config = dict(
    rope_base=79500.0,
    parallel_block=False,
    init_std_up=0.0426,
    init_std_down=0.0426,
    train_tokens=210300000,
)
Each number is 128 + 24 x the weight over its row's rms, rounded and kept within 0 to 255. Layers, rows and columns count from 0. Numbers have three digits each. The size before them is the row's rms in percent of the matrix's.

# layer 6 MLP up, 1024x256, rms 0.0424, rows 724-760, columns 0-127
089:139092160136140166147092110135095158152122128129118132137106146133085126119126132122117136128128135112122147105093133088155103130149107159123139186149087088160110170128152128125126147143134161112105130120131127094137111142149155131157149105147143149160129130112116123115158097187123139145137121089152165160175157132129105152112125132165141135139124077136083125135139161136164101114094
097:114109171100148121109157104090156104134180096138143149152162166125128102187151134142149119163142117139147076117160163115092126177129102107097148176120148156135143107101106141115121125179151112163115113137154138166152107160109076130110121120151153110109138162103143104135108118112079129109135115146083121131163082115115134170103123111116155166140125177094158128153077151116124135099166
099:118139124112122132089122130148081095126119150159145107106120112134087125077111170102140116096116126150152083125111121112124121148129103123130135149125117120116120081102164170113126129115124109116126117122121128136103131157128163095118155116150138056138114141114185104152162121134120140147146144138075073098124126113144143151121161126157147175114112089140149088066147143166130108110136
093:102141128112123138096127125103138153131097132141120145109119100090124108147115130148103171130126098132122095158143138134146096094075114145105141125107141142116118165137148074108167145110101142104120083151151114140127075113155093117130097152114123130084135140114148137059109134069129131100143144105127126175174089127140159134176142133166115140129140139112124149115099095109131136153190
099:117101093098104101147100129133174128123139119123098138146103110124122121111114123108143115109128150124121133132139111148136110150105128136087115119104055148155128136193119087129157159087177124062124111144125130119139129105141157128169102067153111143159104099144118143133121133158094114114122137128081170164093076139142151114146125142095124149130105115133146109152143172085112120158104
086:118143145126146144132096121111100107112171140146170172156093134138112130089092119146091088156118147160143094156152158089132182121142098097128120130142135102109146153117113141121120147114088132117101092165135144113120085156127174097158128115144115108137105113170129116161100126148127183153147134155174143140144140110088104107146115127115088157159131090113130128132141115114095151135140
097:118086149149099109165112066143119101131142112124117099099139124118125102131131156085116117127130124145145151105129127181123139125172104140128161136146149144140171129095150153151127091145108106080108120134162138150139132119095145127108155160096134089137111123100118147113148125126122093125103120131137138120135128116174168189085152175139089111173152075092113115145107129106119136124108
103:109095124160166122138116132126125149158105157142135119051123128125105091108179123119131078125152129130093118115146098130141146083167111140124172149145139132105150130072112126171117098098124121111116153149107131150115117132131131109119118104136140137116130141126062167152095138107164078139138118109142160123191172141104175094186125137144151132165142138126120113141066131126135169113164
105:096117123156129141098102116107124102072057148072117136135138126136095152122129157157146095141141105165130088115099110126079151141134099160108155160128100145104106124146146121134139119126077117106128097132146107128123140129119104145159146097133124082084143125144129159138124127106181090143139103102110110095125149164158144125155093133127157131159154104090119179142125101121108125141115
100:143113120151136127131151147161152104137121105124129129118075116107190107141143144083094088139120101105138134087117111103142109149097111100170141194121076144136134146119158096152114125152064130134120107129172090160091120110158114141164131106155129141130186105085102138115106108090137125133159133132105131166146102129104098121151108098101125111082101135114123075122111103146145137135135
094:148163183143191157126114116153122136142097124149145109107159116164120139132093161186142147161138171087150163122120121108088171114133141108159105122104153104128161089102122127137108152149099124127110162137107140134087134096117133149120132163119125125111130157151171149105129113081093116143115132059119094143163142149143107083102133119151119123143131087169138086110149140071122140117138
109:131130120075137148115142148157117142163121130134136135129102150150124111128096163150117099132129176158169141136106115149090169062119118094129120113142137089127168082166125137140142131149171113174118137147133156104144107112116127129082147135129144169119139107104135179107103120132135134152123155133120187160132125121115104105140104168143166121112147086141094126164145159113078130117142
092:159145146095137161096118095162127113133083151155146127131127115139145137124155098129107130124145112145107168138113102119076103170146117155114124169141111133129139143108117097101100117131092138105151132134148080156111122131099103118132174150121086114123121130142145084149171136124115096093127125119085154153108135124164087139092134099155119093102158111120142118137136129124161057124095
099:111104142119148131139113107146131142097129130153146100097090140109134132111150116111121126107101133060151141145131144106138123172111113094083101089110116106082138152136112075078142166098133142119130139105125166107116115106137101133132115144102111126108141144098135167136208190163108105170131127112109126088141141123116137165125112106126144148142158145159126119089151158107089107149093
095:125076160113110123139126132110133053142177134113099114107152109114134195146125116133096126126082146109129120142117160102098083143133100142114135087128143112146132146168114107154104115141070200080150144134137160143128109135133133132156130169124167121148139133101120106127144142116134143138147139107179112113111105188126119149154127152175141144117110143130131169153144146116137130142123
102:149143147130091115124150133155145096168141137142141113151154116100124107169065116119146162176138134135138136144132125168159057130156156131086122131158135137127188099120137115110172077119132147135151121121118095149132083116149151102105139161131141129128150139093145136112129121106140111120091134089121140144122095092112159122095136143130116157126114191102111114114111107122141130129146
104:150148134112139127120140124101142159185107147136156119146124156152129096091156119119120087133123111133122137139116132114121138103131163082143140108156146138110143132071172128167126161121125163141077127176110078122140120140119155148094161130122140114156118140093179114143122107146159131133121112166091127118141172140140125152146094153104103137133119132102123146084141116114124141142121
108:098147158147132134120183082137134140085139141126094143128115125136119100132109141138124119111142061138180143145117115134090133159122135139137085151114093154141148097131080129107117135095101149110101150124127123155131084127134125086153153067132142130099130139105128128134118174154138125123116109137153134138115135104152139118167127125133125126101103091105103080150102071094130104146155
105:120086074122115172118146131113152081091127143151140145160167116162108154137162140131140107123117148113130116116159096130132164147126165116130149131162122132118152140104114127088111131139093118146128107087158123138167095110062116167117074155131158099174108173070085147149096142117140161136109113149129097119102154103117103124080109148126147115143131105117146149111122160113096104134116
100:175128088176103146150129133149096111136091164114101134173102107153135077155130126158124118125131167113125089133117151097131124140132113139106119112142131106125115135120125073089089175153135095114139157157081162089125139144173111158138136139129129170116153102133097176142171150150108166149146118097122155104109136121138129081135093142153122132100126104130155132136121155102113104132126
094:070187148111123125131152110132101157141139128093120142126128133114148136110151126090138148138104126129112124119135098113134134150167147155121096121094097122143136163118111097129107137115118138120100129104105132112105074122168153123112148116100117144072066128142114132130197142174150129135142125110140152148125118160092129130120126154130138100129147131122173098143120140129140135107157
100:128133086131091106114140123128120122118089164104141116095150119127182157145100140130128086130118093111111146108091145139103130129109135159151157073129146157144147102140125140162148160100158143109165125117141101168153121129112100155112121135157145148135146130114127188146178132181139140127118120125130074140170111084154131121122114123168156178126143104110145148107127105118101125181126
093:127136121108097101126139168152113126116137107176129139130117128116138145123171168136144151114147087117150099116106165165159118083140117137166147128152108134148138120179125153159151110086116144134126138162102131123145137123098145151093112140144091142122130142103147155144063158116111094127119156108148128170119116132129184110159124136148126117139121144139089156092126131121142132112113
097:080107107133133133109163152132167138140122138134116092126145130116132125151064128068134119125095136122146153121115117139112139114155107114151099122127100111130096078145103086148141092099102143109089127138127123127165156099104106135171144151115123093122134125103112133142156139101109132145189111148085074117127102145156153146118147124116129075099165107157123124149154146139101137126124
091:152100126135126086100143112149101109106143136107124170120116094096119122114166125139114115119105140164149132113122103117146160114094148149158107151110120106087157131130111095110137114126134148162098142103130135114126073137104108124152107121099134124152099142146128109131121095168102101116143160120138120119207118120108142121139118150131124142135128114110154155141123062129123152107074
095:111117098083130153111129091137124119104142169147148118102144153156110105141170117085097144117110170098101123155159119157138161126098132131101138112121087117126121152189174155099138131172150083143114093119131115144112085117089116104079113132136166092128112089105134106151139147160113142156151153123136153121149153137170121138107098145113125106162136166130142096121097150113143134147097
096:119150152133115131145133097162196137103115145133141157148131131101124103145118143105117099149131123111105139118079066128101116137135147153136115123146113138089130129135100095096155114122068141104126134132129108152116130167129159129131133162126113120160126095136122101102109122120113153152170175108126083142144166172073132129099177120104123096146136122125138119147142112113108150170070
100:100093130137124118153143161104127089102157085085121082143103073093110138126113157149119130145101102115137107198129147128146094122121159137144129126138132114092150140124088119124068135090117095099112113121138107081116129144109159090170126129140164100114102127114116125175126121171145156165122112114140140143090082148109151146159125167082164121145138097134162125123093156124127151144108
102:189115101134122157131128188132165134116125157118136157178117138116148124115125099099154131101094117096111137130091124127159126150150133123116143100134088143204087139146133120077130155117125171130146111110153132126166134103114134156106117139085111147123140117144105127112156083115132155156150156139135112132156101115114134124136149153117116139140113110180090140125127164058115131109095
098:153124125128159125126103135126103139135112140116120110125107152163135132130152091095099097132126114147156111159083095045125124107144139158144147129143142154154158121105097157097143142100141096109136142131141118082136164086159133138107115167137082137135131149099131104164107132134086117092097140128148167130091148123106109079065113130116121104164165146155173119128124103141091112108101
090:110140166119092103131106133117137122146130149116110143131161133105135117118111115173124103135146118125101107146108165101131125178160109123113104139147104150105127147114129115104096151117113136177075128079142120109133139125131139093137103138112100105122152159101107161172172111193095122098148138146162141148076095118103101150122149141128119132089155093096123096106170133118162104114133
120:160157147091108173165112137154100123118132118165165104132188120165129110143151131151149171095129141145145166100111112156189170125138186116124119144129108142102101070131156140149135110120170094130176164128136142179120110123092144142148134166107160161138158144103149162146126141111138151123112068130102115121100140141124153134109139153114142147117123111160153101107163127121127126120141
101:124157093133074126122099078121146141148119129113127135136122143104128162161150097188108129120121164092118131134143146164071129153148091072115093119145159132120129157134124112173122138139096128076087135129131122120142159106164115126086133099084203140124146146139111170103132116142100107124139145060144147135119135148169081135131074116107121135118149133119188132086125157128170125141127
097:131145131154075137148099147115128129152109102120095133113138151116160114127127111116166166111127149111117167143095146084134115089092125097162125146167137154107154135131174199152079191090140108118105173130163118160174137082138157139117130106128130118153108144135100095121121131146122099133124137145153120146092124065127132109098091121169119164106149084179148129127070116127117131113125
109:140116135120130121116132087135120135098128162120087138135097102105090128127158124141111130164142107114099112112144110099127124181162112136118188133123117131099159111118143119079102148149104139133121140141095124131121102118114102084153126141153133152125186112115091077135127123104175110117095167160191111146159146129158145108136125154130138160149121171145118142195154129150152173093156
181:138102141130121077153143155133140119128111119116118144119093082110126192121160112175121140080134162110108103122107127154124123173157157121127089095128122111201074111170087148103127111138152144091134106126139161115144125183164109088112110175068137095158102130131156125072144161129120095112143170119153120137089134112110100127115101093138107075145126162123118112140161114107143127150162
101:140125146087139099105098180131122137161128145150177121106146146141076095104100174132145119120167172143146149149137155193072135128138113121125176113114123122107146132159161154131136148137105124080132118104135112123106119106147159110116115136109138131061135134152103173139117114124092182137126146103124153142114129152147140121120078164135152142121126146143152124154124118122092135151136
# layer 6 MLP down (transposed), 1024x256, rms 0.0427, rows 724-759, columns 0-127
103:102127157186101140110140143141128154125127130137092143125074134128117103072147140104110126166117139111150089108160105113117138115117128123170113166111129102175134104132148116150135073128142139134144118099093118141133071150130110145110121143101165134123136126084111126140144155153129098130128142123153163154112105153125109102111119139157151128151126107128110117133134138123126137134108
105:115154117101140126119137104148171107093142090107090122122130122128155128125102131143135083151153091172143076092122122105100099110112115077140137138080144104152142141094105132148106152130165150116147090109122125123138181110132094130109112176131175126166146151110128128150112167131195089124123186119138099105116105149139159131118196149133122159114099165136126164115150086146130155147106
104:143070095120133102124131120091107137137153138138145092109130126106105099114123137122158144112118106146136097119117110122169130150125132132059146111142100089109145113126098151097096118097116109099111098124141088125145099088137127102114150124098132114122130153136157076171172127133157150092148184148116152151115099114148143187106136124126071133147092092124104137144146097119141134151194
094:130146121133175160140123146116107115119151098135146173168140168133106141122135164139110113092163103124148140145101115167111169146160128121172128150113133102117124102077127138130145161163129139145126147161078116127142129097133095131150175098156121101103143103104101159168090133127133109138110112172093133088078176128134121106121065111131144116119205157161118109099162141123175127133098
108:105136093101168119116130090104126142115118138137140141118132156154154148130159131129143152162147112146147094129100158146120144094128114121125153156111101129131151210176155144103174096140166146115143146089156124143116122136153124134137099156152114134078142169113175160110127126080139112136096174145115111133117152097089123139130137087114129109105117101138103160137119146106156107093099
095:107123123169147135117097109140125138116147132161106130117145174111118141148130137122129126126129119102130165106100135126166159095134114126101159110180068081135106108152126098113129141111104104078115138169173136095121089160138133123168109146166141159120106122133144133136131134136119126166139124141148111108146117091113147140175125152145117141127148149128104182163125139130129143147155
098:125176123099102121124131111120146132121106112152171140135121111120118085102144097139163119108089122141100110121123098151126083149098101119130122175117090128201132101135092109114111111144095169174087129136166089125151077140128138112123087100133121130132148115099112110168072147121119133083110112093132128089095142110100119145153119123127134109122148140162163116099122153122150152159141
090:130114136075125143127155143145145138098150091122151151129147141115170115176099149163114148099140161134146158110119127109117117132097132148102118103127127087163118134136144133121149144115112096123102157088109113129097139093146110178161124118068133137141132150151126101119132116130107155149170148157086063128091130112098101132071128139127134129120108076129130131101158121100119114163086
101:131152105118142129128141117129137141149112116137103124064077140144103132119157144158162118126152167066111151081148155140132124123101123145118119125099136133122101122138113118141124085177125106144132124147129134110111152126148136108144090154124120094119124142142123125124128142166084114123157129152188155168118126099123153174089141097126160112082116133161127137153113107108109139154155
101:120106116114118133096119153149105132122144124124181147139134137116153119131091126133132125129158098161107120118078110156139091141128101096132071167166086154138124143112129107136125128132154109122114094136120119125171116107147154139159116099100136157131128129086124107104133136113129137132142138097121162090137169117094156098130101123102110151104162145114123113131091091123100084138130
098:124129140092152104188137108114136141144190179126085153146088117104126133164128077153112151165130140137151120144149112152137124132145121160131146116121162158141120152095107113161142105142106101119107095107133152123170135142129135144155112123075126135102103139131160119096152129161153125109172099119136134139096153138102116107135126123098170166134119113098126152135133107107134142139121
111:155132146071120103176196157183106143127129097168154147083133163140113094130106137127135129139119141159162143145139141116126149118126134084164147056131136099088170130133125160146085108132112113161114159099131108120120103113133098107090159128116120129140120098121117161097149117138168141142113181178120137121147138131108124068148097115112121106131163072162108154159123124125103140124117
092:098137125102161150160142126124127176118115113096104073132116147163134124148151119156136100123127121130155107113121147180145109122121117147157136105110106126095095105153149193136132156116115133119133108111103171136153119172150215112082187150108145138093148122117115144089119132048148115117109148173168140134111126163146164121147135128145115141125104159115133105147153070117119157134141
098:051127147047144127112153150099146175135146142144136120104134075110118159108114100159157119110140128157166153148117129131118126120083169136170105134118096124173148118088131145129132116138101134138086150130171173114077071133098126125165130121096122158152102119101124095138107081158118106133147138113131157143131123130146149152145118125120121129170087133140132145112125116138134146146101
098:126096174093149126139149121096124093111154161119125114148120064161134158141105102103123123171116117079141152096165158108141136128120136128152132117120147136104116086105123161142165142140110135105173131140156160125121140172126149116151103122085147141155155123092133107104139172110169145127100140102171110121109096144111139136170125148128166070158120153126121105137131093128107149154126
104:140129136130164089135094120120154181109084117143151107145199129156098119135111140176135130159129118177114157123106131102150143089131119118098156142091117121120132121116097129114152108128112138139170130106146157154123093119119103121128141148152076113130133132132164106165111148155152125146136146096092100084158146117133126105153172126091128168163091136074133123093068095113120155116137
102:140161118090098099153118129124116205145134123184140122126159082138163123137072101110110139141108118119118142133153086142141102160113138114153116173104124149129117106102168115114148137122133117104148129134140152139130096074102166134138121144117140104112165112139120122121109162135161118101129134171091147119121156120128100116121126111135159114132138142134136112118144105137098133140132
103:095156160130117130099130112112130122132141116116143155114104124095155139125075099082147104123108103095140133132110129089075116126104115153080140102097130139109164111150115147152155100125120076117126159151150149143182097113144116116155117175092133144076121134125120144142122141169148146144143081113117149141131090078135115134139110161151117123081104095127123136130160117124162117175137
108:121112127075136133151155119139182144111107179109121128128138151159130105104139108119132116115110143195104125093161128100127136094100120150135101108169136152127102126091129120110096113111088162090094135101133132143139085122062139133125073116162140097105143182134106105111152119129148122156099155102146118077119141143104165087141108158139118131115105139130114114142131134138106138122118
102:118144092183141127141148129133131126135108165166159131143093096150136091118122097180154142129137123080130113112082129155088122142107094115121112124147162118145103117161160077146047121121147100140134146134100135089119138126178114148139124127132098117152177140066095107134174152152100137110135127132115113124138173139149114114121077136147131131109081110135160127144127124113118161132112
095:084132123140154142126111143106170135107123166145117150140110121135141136085075166145130111118125153118095156114119122112070113107108094133121162139133084117167146160111114125134128127122119118164102121094156138139153138138095123103146095117102158138113067085124145157143163081135155087147148180127153136147116128158135140113129130125131087115141138150107106102129110104144173130125151
096:124090119101101130152129135154108148144131148120142107086129134062113135168105097084132139067123128110086136124125140163126109127140130175110138119136138093107118119090115167152176117111138152103118093097082116146164110157185137133126116104139149136091109130131164107070140135118113128070143110154128129093148146110133161151130105147130130150115142093107168139126160154100113121130156
095:100108126095132137096111161124129132176110143149157105108147116136160135104122092069102120120108126095106132070104179132106149103101125098110120162138148111125096083118108103159102150124099096103160119114131083145174145096127126098118143140127098118135137163082106106119104071123150106108141123130144086137133150105112170125164160120127130133111127144126097102146114126141146086164148
093:077132160099145149124127196166108113149132116123113154117120124149104125127091116142151116141153123152095070127136122143099127123193117137116151124142145162155127146081127175136121145130130148081078131136157121125157148133133130109095135161116138095128083097131140116103152099145131156145112131134123151127144117112126124159145136129120134155136108104130118092102137145118115140107140
093:134108081102172113130128147131051135133106113095147090120132160131125106121116140161079109141109128151134140123107136127111144120134142095128124100127160099135153122163108153145155122123109131120126158192122131106167109125200155108172123125169141150118153138090095108132150156124156154126062089139132114101134159120155102147129143073144076152149141147123122110149133117117164141140102
101:146112172143123137151084127122142129111085145112141107133119127141094094130149127079094103104157150147154093163205129173105164102082156124157104137160095132121150112147132106078097151099150089124131123100155153097125159125131094165106119134168142146151123127126156127157119141106123130113125120163125119082151130145137103110162137172102122072151096115157096086166118156129136090116150
099:076120142068092108138143108146149118168115137113137128129126108102163127171125130082121146130157108122112149098093082118091105098130124185121134131144096135176105144119109133140155100138111109167132084159133158147140114133115164156118152144116134140139137088115124076133153122157171104160157127172147102170125128158106130120114154149137140112129134117152144120157101093123098171149104
091:148157116100143083103121096156128114142115110131141151104135210160132145093139131100131124129147140154130148119105142125125172098132128126101108138133097144142142108104156144104136133174176182154109119098136118168136140103158091176093107134117085179107160124108127140108119155090113122115148139141156126105151168112122105129108155120146121113125147181152092114126150121136130075129182
108:160173139138129111139150153106136131105076163152166153109117146098115148141153151141163151110112111103097155129108152131107108128136086151133095131121102090105143127128093091094100193145080098093144112140138100151112149129103125103150096119125148079149131125154098137126162143159147146153084134106116151161155181085111087142099116110113104114131135116143138120128106154140114103155169
100:117120180139104090098113104122098151125107121127140134152100114120123118142135148160158130130150108112136134152102102141112123106097132133132172114176115072076137117135121154138164110111131137142127136121114115102149099126147174073152124116125123175113125129141194090116155143126134109155099167128110120080170113104109138169156139126145134138103136114086116083146152076123143171150111
091:119112135148120118112146130089125161124154105114149191124096161088146184144157143107127128132138140115127155115106126115116145089151113126120100139135138109159108119128180119150181113120149134110170158129145169132122128099133115139167127082150144126147146152143175153140129122122109131167130110138110141125163113168156145162101106132137118135125139110169188122119152098134113121071109
110:139163150120115137133165164170118090162139142129173092086099092138111092095156107140162121115125152109157134150156125161145112192076124125111104142134105119183110134123121100134121144143096140125156128158123131160105098132087185085132154134100115121144136144116124155131115163113137096143130149109156128172139130124119126054111114122128142141163148135141085153155134107151118128156173
102:138158145158066143149111130144111123079135132096153092113139108145095130113136087086127135167123111116151114093140139150133134161149113158083131132125117118123104156125100127130094147169116139109124143120114130148152115163180052134091138126074138181130118143122184168114150118101138134135143135128106119099114085145100118132135108120132133125126125142132139122097105091116156116157123
099:104118173143161155117101100119141125118117124105136173139124110150136150136128139175118085102151143149133121106144115155147117136179132165162108105136161077112139135151137124101135138161102104143143089164167120113097138108144164150152119159148137083061108112136120169125120108113139138109172099109150140115124104169174073132148130167118147151158146146108140113125161133153148111134144
089:115137100149149139158187109101137142187154138147154165178134144127117129146102113168137118113108120156169171140146128141155148134088111155157161133128122139115112140146127164122143129129129100167158155126127134139124088137128156158124098096132118140126077136107119099130152161106132148122153106088126100117089115133138109120142123135150101120128145118139137116097118088122112132150079
113:121098123101130129148145171117145067103131145116137179127142107109136146154168121125111146123119146179116125134132143122153126140141106139128165119121132124177120106163101113155136134132135191102095124099138155120128151144175131153067127170087107105134105147151122086099101133104131137114140125107140141135117117133049112164129106130145133090156126151112148127101151080121126168149169
# layer 6 MLP gate, 1024x256, rms 0.0428, rows 725-760, columns 0-127
096:155135111146081146120130116126103127126071179158160127126091126162137141113104123130142142124088154123125104109126108138133191159158132159133147104127138124144106155105179142116113156152122134132116152156102118111119133136104119172126145138069104153114143068163125176145144082128110151102134110053151140115109145102133094123163096121145101144142165093138100128147130144116134148094100
103:141142142124125105121120110167108106137154148137144122088090113117147111135113158132145085158174128141139125127088117105132118122133097136147137139114103066123125132089125145147146117101138129147110124172109110094100113142087172098119118102147165123129130081127155130129118104114133094132126089157141157107104144121091106099165116165155153150144102151170118120117146172148134124119120
095:148130109150108118099126113156132083120087131157120168165122102162134137126085140154140164128112113131169125092138143108134099127078179128136161138142093143108125150131139125103155123100126166121134089149145076134117116141127118090177073157151105121150127144109130137121110149121117149179114131108116132142150129121145146136096200161088148135107108100129128125144110179149100147119105
102:148145137121115135149134108145128151151135135134112106115179154153122096121135101104125130126150177125130164112169120130131104127130164170140136105096146113114132111087125114153128103128143079135155107117118139134093139134134111093141133128137144148173081080115122108120126138112161149124116133192191092122102149116114153142169106117139102118122139167147150117120137127107116110133160
089:099090121134131150134088148165107111135157142139166172107114142134086125111097142142108139118166134147135162106126121109119186083140119082169151115149132127113135154157079095121146123096096138076145090120133130098128123145115120115127120129130125138115130090144097116140128136146129165112114106145157137127155124096099121151140116156087113154135104170101144113090136098150133093135134
101:104085115137135137170152141097164126113147125116098106105159138180103104153174143150102121129170149132120159121111162118099145160106106140134135113116166145103141142151091125170149117139130130118145130137106158139116102086118116170136124170098132107140167114162133166127119071172124121173107114155139090138159128155152174123116127129124133123132104152122130134128102103091073113129098
093:151155125094123057106147145076137156148108084124101188132146131117128093080120121119139134143092114138126092127151124141111130163113148100104134109155098116161134147150136145123122133139139169091135136112155129128132156096136099086109144083162107095105141119157119143131076123145129158109151138175104095133074110079119108126100131130144119119156144118132143123143168102112143115112095
103:099108122116132137144105109084139123117150137152133129177151165127110148164151100129072118124103185145129126162122108115115106111159150132174135127123129126113157145088100132102112139151078107129136152131125130152133153142141107143124145141135111086146138153168156175128159139121128118106158137113135112145109117164182112091137102089135160117104121136117152079109149142124157133130091
099:083149138142140162125129115118148206115138120125120132104131134164090117107154104167107138124143116151128128137130120188143150107094120159115115083139145122136114078151169138079169113131137169150144132101103107127118133123095128142090105139167096134121145083121138129102125124151118172120172128079103113183154118132117130153107157153123140125185161104151171104103119121116136105154072
098:096178106102133158155142114130153090124168125094113162126144131128086128118107113145137122127133111108145171127171118149114103140124116114107125097153135135123121152102145164122149109116135159140110113111117135109128121109112153141088148148125087150132131162141163114109120127112149131120157085139109145123143135117146151168093136154140099116110140111125157102125146153132108146131152
101:124160173085138084117112143155153134143140121135133130131147093139131075099138139131129155109127143133124159088103116136149141145164112141136107106123103152129165073096128099142124143149135153109115112141104141113142143172152097138129113155158148152095110194163113107094123099116106111125127160125106076141129132162154102121125140119125121116177119152114119118106153135108148148130117
091:116166075108137126156098110115147137112157118078113153121145100109102106153107150112118114127103155121171147165140169125105141131089112111133162127132134148144092144139121124162176120119180127138171107124153154116141113112112084153131116119173122187104117126097111158136123114131120083156127134151149148097130138099093127166142145152124150149114109103107161135106150063122118124149133
100:138132125207124087151149123124135114127139135102130103138113155132129130152171148163117102128140128136084134144120173148140069110157111115072130110144152120110119117129136137140153138103140137075156099119093107102162183087151138137118105128123134113122140129139084138153108179135124102118104101134128084112124126158098123129143134166138096159132176138098140086117137185117108155104131
093:147117159099074112119120151138160071138152143104104146131155124073165155180148118164106128112115179137091104154103125125093111137160112136126145103140133080132131145143068123117113112146140182099122120115110159124125132117155120107133103174151146146142109118148139134101142082149103104157142165143134117145098133166087136133154123117137131150122143143157125147156159149110101134118131
099:115114183148147083109120162140128156108119131100151107079117125095105109131108085100121107089141128117133071128111096101120133112076123150133112137091117147119121119159115135098152125150117152117107130138131132115108165145107158142119123120113137159094123122163138152092149136134083154155100087117149132111119139122180139126124110123134169135168127077163109116144097106169099160164141
100:117079102119118122082138107114113133104108149113159163137181126113125098093147169111095134133103106162136136089113108136159157074131114116133120159147113105102158121108144151119138117121109118110111136117101100121111135114119139113131129142123124105180091130106098104144104104134119105109093139127157133110117105111154169097112126161136108064171155109133117163089161123104154148105109
105:138110124139097127131121094122107144077171116139159107138116130149114131171165138135143146132115126140139122158166111139111100102129190112140120136144119135105123125118121185104143140147125130131129087080126121137138077152131133069103130119145155101126098166147102107095159132118120096138091119140137112169068125126106148117147140131138140116159134159080126113187127073106174126139144
100:133110103146143138098157145138139080130149120109121132145074124144126142137120146170143159142127117111129122108149092137160136138154121128105117155118124094172141140140166126174119102137121093123140105133130149132121127111134157128098082100097143124158092129103106112109112106145139087139099147088154117132096168094089137139150094126120143150078108178124118075112098084172119130149124
090:127129095136099139113138109156125107107077120108174134101101141095138101154120170155122137109126137146127111129103106078118103145124119158150149124126127110116116135138152093140144128086095138125137124129121147070083146153186147180143081155067090139157138121143146157097114128127096155125117093118137141095120127145083129117102148113092142165098138131140137090082100104109110158132103
098:079146091154142109095124144109132156174096106101147139121086114124139143100082175127113141150100104110103118107112103135109124096066118128131154150104068089139138127105161139118165091123099121106118136104102121154130150125088120129114149119082141101167072099073123174160140106154182078167146148120131093124148130127125142132104124117118117142152146121125149131158136156122150119117132
095:128149094122095113110115124095108098081103129127139121119156102151124127140123124115123103126143103120119101133087117149110174134121124121135161110096119168182133172161142108153121158104107160067151159086129096142103140146072076138125126141091176107194113137124090175146135109137135154160091113129138114164118119134166121102143070146118161114134147128158125101139133140134108139152099
095:130122114161185140116109132142136126069094140108181115148114118145148135127113100160126144138126164161120139063137097139112161101162154166088093111152206068130133111111131151131113125145129122122104103137153143153149137126144138084155172141122103097135146122144156161147173141105139161142109096160111129137112153124085106135162181158192118085152111125133107124172128108106153108129074
096:157137147084135144102137119136151108114173113121156130116145158140091151123125147156144179107153139144111096117171126123158137101111141149148113137122167169145112153115124138097127148140142083133102119114126139154138088110102156125097160108123132127125115136114125159136140156166155134099087149092146134195128144151094125126157138144119127126175135137106196102096129106106156157118110
097:086139121082158121135117134146159124137120150145139134125117174161146108146094142144124127134106077123134173165118169128123090121202092135134074062117128159161111147190131139124137116110152121132146119109155166146124145150160138103150167157122082112131163107093141119092113137060162114160111124121122091111083146139147119125101119149115121128151095128119147106125138132084099092139130
098:128165103127115125120158134081113131138138152132141105130122128097149166082109141166169130132095087151093135093076109090116072159147111109123128147120135116125123162123129128146152148159123117159094090118119088136094154171129156116125129152113154097111114099161143121128134132128144093127171146111132180137101138103062141117128101109168124185148170143152161160129116150097122132128118
100:157165139138154156113111117154135106106129113140174119112155118125090130114147119145101097145111147141095095123151099139135136157101127095153140170117148122072174115081109140066131139117099151063131180099118116123099112152153147134146131115130120125150112140149105153113132120107107173124145151126101169114156141151122095154151134113111127111139150123102135116133137129109152131160102
097:102084161132115149109133163104156130094122100087139102144109063142173089138128149152116127116102103118126109174162148176117080176097105129136160149129117097132095148114133112119088107104113085081131159145127158120106078165123147092145148114124153111153101156131120114175129084169117128166126115115117140138106115148102136136138141118104115101107116125101160135139120132117130182118108
109:132139128121117144160117142116158154093134101103132085102127147151128093102171106125129141161160157147147133107099122165123185123099153121114118141164111143139109145091139105166110150148174148117134127139118148156145088120136114112093158155136136186144088127095125131113144161132100106143164161125157118152116117102101111142124124105100135107143128113136107107112153110100082149081116
098:122139133086092107148109122138116156134144108105139119110136110101087109158130161129182147112141148086164150131124140143111139119134145164136129122122117126101102123147126142130141117086163122110165132127162140128108078134117126055176143173156104139117111111136155127082168100116141119116128172103105131108181144142126105124139148161181134101084140118091114105112183086140133150127097
093:117137121104126083148152100118107176178142114139117131125157122139121098088153097106146158127114141138152139105134141095089077140150107106097157129097114107131194092145135135109121137167147101095121123136106162123115076117152115146109094164134148120123149147145135123146108119135121087098118112101138124118080168160149182132148176084108182136144046162129120156142130126169136148189162
117:160117132119103129125129162128142164119131113139159102106157112196128144069148133149157173128136122124121183088146108136210162123145174116131121122140109132137152120136158099135106146138167097146191161159101134138139081121119124102160114154118166093134127150108106171125126122093134149120093146103101147111071118116181142131134164136119135145134125112174087119119153116128135141146112
100:153130120104104110108153101120149145140118145136099123139163127170101123153160133126119128149139075057124098155118079107087148140108110135107151141098137093088123147152118144097156148171135134109141178095127158167133134123157120133098149137151119128131171199110136136082134126141149117158107154106095127133081109150172128107103138150138149125145142135084139118092071105090167181170174
101:183113082100105165141153133117108128101103144144122094140114158086151120139118122114146118109096122101153141078102136100146098153094136141136095147099109142135118143171139090100101098078141140140123152143126096122114126146150122155154168115128115163142107139134071110133121095125111116161094152175116154132178114154083140127125155133154084106118121124106121133144124153091138136069126
119:101127131163116127137127156142116097140120074122136139142120145132176098180137070114112111136136122135107131111124110111122122128135131132088134130143127114112162122134124103129142153104144119122089095115157146115089123118132127145131132143127110157184110137156175202139099086139087153115135114116122138116129116187147133144127112143143176155084137111122135141167121134153092143135129
163:143086154114139083131149137107137125129142129118114125117099074120147174116183126187128136084136158120101126102133108148125111208176148128127105094136106099198104099161073124095156090138150135093132115111124168133131136164160109113118135163079130113161098134138160131078143154125132138113162167126136109130106121132107093124112119103144113083153115145122128116136165122100123135132129
097:120110103137132106163110119115112131144142109133114129109142143132169132119106133141154125130161145112099127085123107073168146150129133145134130130090102138106100133121097102161132098124148126166156167143104144085139118164104106110123129122151122125149123084129123147125149141126136151142149133153166117100131190147120116174069140108162095097093115121112148131100131111127099132120147